{"num_attention_heads": 6, "norm": "rmsnorm", "init_std_down": 0.0, "lr_mult_down": 2.0, "beta1": 0.9, "decay_fraction": 1.0, "decay_shape": "pow", "max_seq_len": 512, "doc_mask": true, "max_steps": 9079, "dataset": "wikipedia_en"}
Each number is 500 + 50 x the weight over its row's rms, rounded and kept within 0 to 999. Layers, rows and columns count from 0. Numbers have three digits each. The size before them is the row's rms in percent of the matrix's.

# layer 4 MLP gate, 2048x384, rms 0.0808, rows 1947-1997, columns 128-255
101:485516468451399535486544563522545446484513549454409488516424540474491485549521510497430502541519593420470505499474439461465530477556516509450519579631460566535678530520530460529507507572470555447539507443536435500504597413478484509569363544508479521498521491574540488473497600499441507530460469419536502593476483476521485458446503555504495471487490416537527457461546592547418503545464
097:511552538525440489472508461460576504555526547488566507486374502508339453596593462524566503476532473483515542463511439394549631520521500548498504490530447542516377556506436472466498506479473509451542499479421513559460543522569444478471465473503611492489530446564476604473443486499518544419472591510485418535529509428537458424585506525432598527525591517507427506547527382494490478536576
103:440508547491498469484540574575532455480468457516476528517474494473442540570499463478475569488485569539509469492498454573454539478477547445514513511504536438520522517542557493531472494474511568402498476483548416399597493446522529359477472543469399544481460474507463483579440504452536500625525451553484537543467473500531566634509494616601536527447516516614450586479472523530495552510514
092:489564527513524513570514508486573494507367538469552552531573467575509423451452400421509524567458562538528509447491495550500584578446515450383568567457448591504541443502548511658482519507507483401485527436494417540447443514452494471503480558492519520566536487526482534552580529518527473589516483499440451543459499459536559442455457435449553439434482460560480518520590536536561529548587
108:521513460401522558470545556602494513536492569449486468468525513473517429478559589505448479451487433508465500449435513516447484516486461574469508518547481568551420502556458514473503530468540479409463455529541476423386451498556435555493519575478530540590605557493468582396444525479485520521448525543549580479472452515615542530420529466411593443520515455468551529535511438536459494484555
099:440434497478432605556542489536535461447445586441418505473519586484509588460543478499442569561451630451589524531524521520458529499452469472581542508461506544502536537566510497473439556551550515437462518477426460443575540547565594501489478401485458506520528459520534573466537467565469534486527480485484544558445363558545459496504610500475463487497420525631523457517422509491455448487502
102:481502510494466491541502457555532513476429413501450526465439480571496557479519483445482513497458466485421414493525447511529608436563514454522417470522472525379565414371596549553490580553608478494527433539540536462478543548516549493422528474416518565483491508531459477458520540444538561459527486444486425476422418514536480443543485391481398535519488518561433610426475502569588511479538
106:460542485580554376566414533420590437442502510528464430501484505381575496577424454463482437548461541493490508525599561392498429532551495434494474541546527543569555507566504539575513473514482569467424397496489448515486458441485479417495520466529477619589465533493451535487502440531469465489531472462498513472485567516413481490461470390505474532410508609485549390411555460474606555446572
100:557522514447457582512490399517515437384463556489475514506540504483453536473561372524452464537454502523554530496424560489537458525492570511493502504430497426500441552458497493514497451529529618512498508471472538462500498450445423444416576408496533592502587505451507600470471424469505501506433590429521465438420493522505609475538513535540413502498523539533504380606546582540587520484540
100:503527555476405540462501422501497507390550522502494544476519509562496486452511517518520469545460502577407532559478459494497447463420487570532475518535498420534456514525511550484463551523603533510585495658477485467506543502432517427424489438445564483473391561455515576501490471432515612567485478508516472497435553406494439502452564455522372537464491464524448490465522549561472532532473
104:494514465451444444382551518454510569549544517511567504464516447586551570557514414564569547496487489444450508505536421471434548497494501543486461577539476492510482526496463613440549584495464635511432486476523405506539533553528493515522481523391543445468517509459482463497444494459588456567538460547514419473532388501471477519454514494540489462496561545486467417457484411487534488478508
111:474516457465476566523568399576505518540510501452569495485486515485505504555532422491577461541496453509531500457508527509455563457514505457556483522377431475531540438412577580513462452495465539480556512596501445506516499563516438534496459539437456469477471441542477561401445461478539573588437480550490409539532448423399422482531531445626481436560434569490498503528514499492461483520474
098:471533505490540460490377551513565596504513436546441590485381501496501443551539439464482567438560550498542529371602449441432396492547395469472534436469539448463467498525495412489468469620511428394455517575538472478532518484372460512529517443395500525490601551456500501537418463424474427503559555510487545517423474475476494417547511564535501526561553452497613481499499510523498432475523
104:462479600544444439463525455508501552509604484565509563483524471450524528498471495546454410431519443447553580490468525361482525582538496475533457450472512420468506461414483544520519432539492479525511535403493524521550460494579461470485492429550544563475455410466476497564446510458506512446455530490492421422468414435476426491550486596508573553494527513511461447479411524496551613497440
104:610517517452383511513560478532459539418505518474502446565424456523584588441531423443459456504540540601534430462491490482435434574508456504541480514561473444569512494523567422466507523488415531590534545507542514493490398477520481500451458464421435541535559506414573539485549404579564541500544407513495511445521586514516467480529435497385517562543565546474484468453587569515469522489445
094:522524557472498524530491411457515548468490482578434496509496475497483366474499516440512478581519472574542447593474507492538539536482465445486559427546491513513604585447514443506565522424506501626473541520479473411516504528505525493501509529565531550484471508504437469463512528507491442462571490519517489508579525450515479462517477460397545505438569539514468615569448539567539522423478
101:486448507474449507494491484512492472530570512424478430464602507529549473497531460532430466517465489518525424457492575536503509626642509483457497508409533454555515602521486524460524487472392439424476480441504387507446533548523497533473440530525456497538448600539423434581559566510525436460513344537537549437503493430468458477469442472511529461540467577520541529467398527591517506434578
098:555443429410472415515463463565508475530517499486488515417545498442491492422455522493546497523409528502521446585450543622463496476532444431546537545469595475470486621495488444456445471580455415540504491483500496502421488537485530477477588515447531557461505516589467478551455506514452505443518490523500456435499451529515466533549493558429456503529451429545440526562534523481486504498559
097:545534561429524527472486528592379460502522574434515516459496531473479482459448592560393483512512413497520579454486530420460495490523524498533517512459551481541407467531584450578482502524457398534490464474417525517521463539462496477578551487573571597541391490549487545479396513537518461509399565454438477501424531471578466533535463503467468591442497498547411483530564486421559589456468
098:402526550507544525544480509445517455559588465456637541561517490474539525514458419537452516502582538495532507459469493597441468476523469511437554387556464560564553405517452516528463519470457519480485400580506548491474539495494597411455486533493579457471568461503518545519451459536500457549525571455438606538536508537541521495583448607468538520484516426503517570469501581418548576446469
093:335573519550519619410480498492405426426538489505482490484465459558468523455459531549536429495447466439437469496591474611465441469429472484507515407479458470482461541536500456571487567464452515404431492466543435486483538522357497541474401478439482502457480475456544430487506496558482570504510489449485552587470507532525386501544497496549530484505426477455526581472592513442561530451480
103:435470519509469509542551559531581545508485492483503420527546509552464550591473461504432543444502522409425549480515432442473563494481545384443504472492467560483535563544491483558526516521446510498518521531492511538513501464517518512519553548553580580542516521627472551349520538577540498440504465407504463612516444507525336542444469523519563497520408494516485536403528552485544426466512
088:557545491516433482523473462425511578556459439411534468475471458437542507506484471510556564467446530458502450462540549575449488559529548520496497401450444534467597589488428526540554530475552552494516492521453464477482417370535564537495520500517450529543532420499458569422508504532581440563479342528469471516528451509433542453521552445453489392554526537497451581453543491553529493545464
106:564467496475498446513496559495525493480386426496537591541485444483562489508534505538578608478510568473531560499516535519593506491559427457453571476505510462544470641592509477546470505524458488464481529534548571542580532522516525426527503376423510579473606448480512457548436591447502497512484427407541518516487461503425550593573467463561525593563496547550435469410495507499491504519463
107:517511457546512449473564527468522476468598507477502514414445426562524435512575394444486477472486474462431534494439429466619486517483411536442550450509467488567496420466642506516499558568553560514593512521450454574539521563498482510553478495535552546463612521503509559554593491400475481503539518533480517533437483426450536390451576465467534531610553515505463466433531492576439524446534
101:531542446531532479520456476499491441494611600516486530527425482483478489475485518507507504527524555486560573472528444472547527545448402404469499506485523600484501489493492512465581487489545645492404488572422511540436500499478446480517484430474509498409446504476516542550533492489413522547533474484406437553507548544458528428403503468547418522579450396505535564512439387404463520550514
105:524448508519557498542540527453565517503575576540449442565503460412537485536465558471421559495491502312494536492446523469444476543619594500529571473599455442561521538462466555483428504454533540489533524516481462525528502514562525388497440397489461515536465588537565534506554482522539463455453481538458461419535488475482491425466534552458542427560520470467472538543454438478455443458480
103:481452456441518419515433396447448457481455490480502523511376518507549595479507450461457510577514499568483582417443583417485526513499484499488546400453503446496487450560500478513478565594536502540535482539526477539465507618526559443495517467453507592602456514469533513444571500464529602484542449488600508459508547490394437498500555493603480500519445510520552587528553529441522530469565
102:525477587497529552446482548500594600521518489492505538505467564489476451451527514373436429548591496530508457549470450591396528476550538537530544522373443481509435472405509539425470569434562418489476501507505487506459506445447468522507505584509494489499482538525567534594541475522420430566450479541441514490480453410453491516534473504424529447458510590569545494414465418416488491496523
098:517570495483439497441570475475369581522540519423441498421469521523590486528528528537558511451555508433420495462510541451582399548557433605568545557596562430536443461535457568523531587478449515499498431507505542475529514578535473494532465491412536436516537473466395522532571520532508497478374525484433495500418500441480483470512583484542387565453382565613489438587516593488562543493511
099:460488460453557466495488569501421432506506538509437521504603524528364472460535430428510453591428559540481465445524573484527432596482503484444470604497530448492465504589584455473449427504438499486472486515536566476507461497629579550426540489504449398577461465511565496594464458494534485559416486449495444513532513480450447511492566519436553440562566535465534512465607455547584513474444
102:438496464436553483428463474527554403507620485519525457409527448450522572472477447476470457469559500591463549502514476484560414605472515479447431506542481453555448540448509492485487471537464502474520484523461466337485510453504595493482481475534577472516458486449534504491310532538548559483541549548505492460596537484555455551587446481497561515458440515495471431441488454460428488442580
105:519543418456529541613427411493548504492465426539492524518493558447470530571438544612524508452514509491468515574562493518505586424491466529419514595510527487531464445474495506479558565577556571475464447533565491457517437485557483567546466457521569556598531523514428491416444501451436451556580566559524455497471471577461524563505451510389527631589509510482514484462469521469497470539466
105:585429552535596579456442574499485505466547551489411572489465430572500619495426580519521489415537464371503485399501495457422409442516517503572507494453447513529459453457551514688487495577518490524457512526528481511579470427403468419604478526484447523515496467569470430475460586532520486487508442490579435435497526606582433428520466567482508519482504554490522499476486497456578474526533
098:395477552390525483486507583434536505541494518532477492507600438507470533355472506578538456435481491533522444451486514471513625610496425510529622480488516577471525436502504509452470539552530503463500530497632505535444504528420480521430535390432528552488486528388516514529488500514500440529505581465529523452529391576451520563500499530456529363495554484502487482502528486399520473410444
103:589586582523522499593515538572524477421516569540526578489440516537519454562487523486426562547483466398536582500490534426514498489518488557538432503494440478565512583479463522499540506562507523543495518437387569575523515541465433588567507559486444470456505506410529480480647487469540495524455502454530489500545425515477495513518474516627455424533406621479443611475543549441523515415397
096:446503487538437403556518491489516477542474449463519429524573542493487528430461525462575484513501460517425569403508431564493546548614482562500406474579474581403334505438475449515486539536490568421455496435466484510573506524488410464501532516442490463485518471478496543461508533517548545440475485506495482514512504611488402483533487615473495443467448591374446556513432424576548594557600
099:493495465416411542473445423516466532469567362525529489444481453597477442479454467537490443538490530495567515482418502496543474525451455494554585525436514530501478499466476501422446497542439492418433603520559407522477452555506563456487509467491524452457533480463523540408452542530467530577471575552497553546455490526510556587552570556485466519464511503480532463525498462511452551498527
103:545507541482516569514500542377443476546499446445546419419419545568488533511505505431545472520505424599550455526457472490532467577533529498475554528427594485547436564625572505547587543598446518576473596635434549450375564508463532452485561470464519524514495434429504517511448467534514467583550494397428487570447490515528554460502568495446549541437489470454432499490556495380469488549506
096:469526528557511445539479416502327365464505467532542466457477511421486533547584492508428491495547479463539442547532517484542442506550468542581425534361462505549442457545500511541498525391438462412462524517538511483606480399408444581429523624546494467532575474584450475536567526406504507487570456468497520561551426488414479454444495503514429516529514480453510430548520576472521478466483
105:562504556499478527511498449525466508520480445527502460408513492540542485488549506508490408588443450492427509458578474492447452536560587438475403467401551459580447491559403505492509553483464455567462528412473470526490485470449459520492445490511543508555490403514401562399469453517513541537484534500461470485553450546510546546422562502498546471616382525533510489495570477469502592553558
097:480440514466424585432566514497518508530512506577503540559421522465471452459442430476472530452441499483463507524463489414471485543504526584487429477409482582529540429437593536530543418469583541584538567526500583623536530488463522543405515535519553421489471415538460465588421510577547532492525395522556442627433553481439545535528519555494539464441449437536472487505568503559484532529501
097:612493458465500508462569550554569513447510512345437361400490558458562532489457618460450355533540431543464471505431506570566489533406531507492493470633463628509575519466495521492404460475528518513453524429568537565433442544621423547470500499504438499537461512550384515481505425474464437502493500434489499555468441561541485460540557563474439560478485518548610389517479577540563419537541
102:506485499579455440482453519452500518558637437433409488477481415552476455582515412415452541535530478532481601532514390521482547580447498467510466498547475487496524521556534437457506430477447475514505465452547523554445523510601553427493524514476557476416432420456557477518514507538536498611446536512528563460476538574432523446486521517512533471505478504518480429469462453436522495481558
101:528515441535587508551510574452606452496450508553489438483451447489505514469428509496482465482555516482538485527494481555398478480440490473525520559555534596481491579502459534565493445489515450518536521518363600506534497513413518478512533546438457553443560462426525473531394549460537440489452477452527502613345589558481413434418478507513538554586527531572459529544514535529510459555493
102:447554517496470571490484525561509374587547514418522454492530469498481529478516634529561520436512537411495461438487450515432562571491536487521480589519506447461478494507532424460504560516453477486477446464495549442549472492511517494507485463489491462507453479557540453517444491528515457471430532474434441493364474506605586462511498538538472498440540479465499363572456559488493491483529
098:509480439506537539459539479478477550525484580471490488431572570504526437619461546415575500568565579425516535478574462585527492559588515544491584513524488428453559413492464495472495427463391559531538519501537530521551561568454469385512467499403512476507588481533466464532555531466442528563471493495577524530436423525730378462525486457410508497615379536473516476536494521503500457578563
107:459561564577382523517456498517443500463477549523500489472415583454472470451525445445513419581405402495520443435595431460470541461506474464580457485464513453465586591538427505478529536447453493519447526454510485473455473561617412507525476468436504441528477597473459464440463575513509501561474531657506455519590498472561455540555470543521497446547605514567509461417560550493555576549499
103:493551452520531550509586556434449487588501513518503640424490469543494506488471463440537560375492511532518439490531481411535423521437446470495493472429514519468508583568497559472476519519418617533532499535486463496485406556432519512486493502465524488411507499481536488517499522536462488503521527481467528459365396521495586490516471464527493581453501407534461474488499471449527536489546
104:557460481549580458479398481462494417477499558481478462615529491549476584481418488522521558519567482476502488564519531530517421526554513407567515399444509506479564521496546430599465524475489521532512493676465497580554556538549505471458507506466602433488514436468431535567458532495545492474469452513544567525421553531543457462555512530516487506536650432538413437453545508535469449493542
101:489551456448546569378429524501477486407533515479470471453572464370500565466403467426443528537536510587559541530491457500517572488436473488486544405490505518441430501468558504513513483519532496482550456514531554424535520444403525509468513462451451608565471532546491469417562502475448421526514482494477506461556568442475470514528497390518524448515438431463517576486555488553513449467536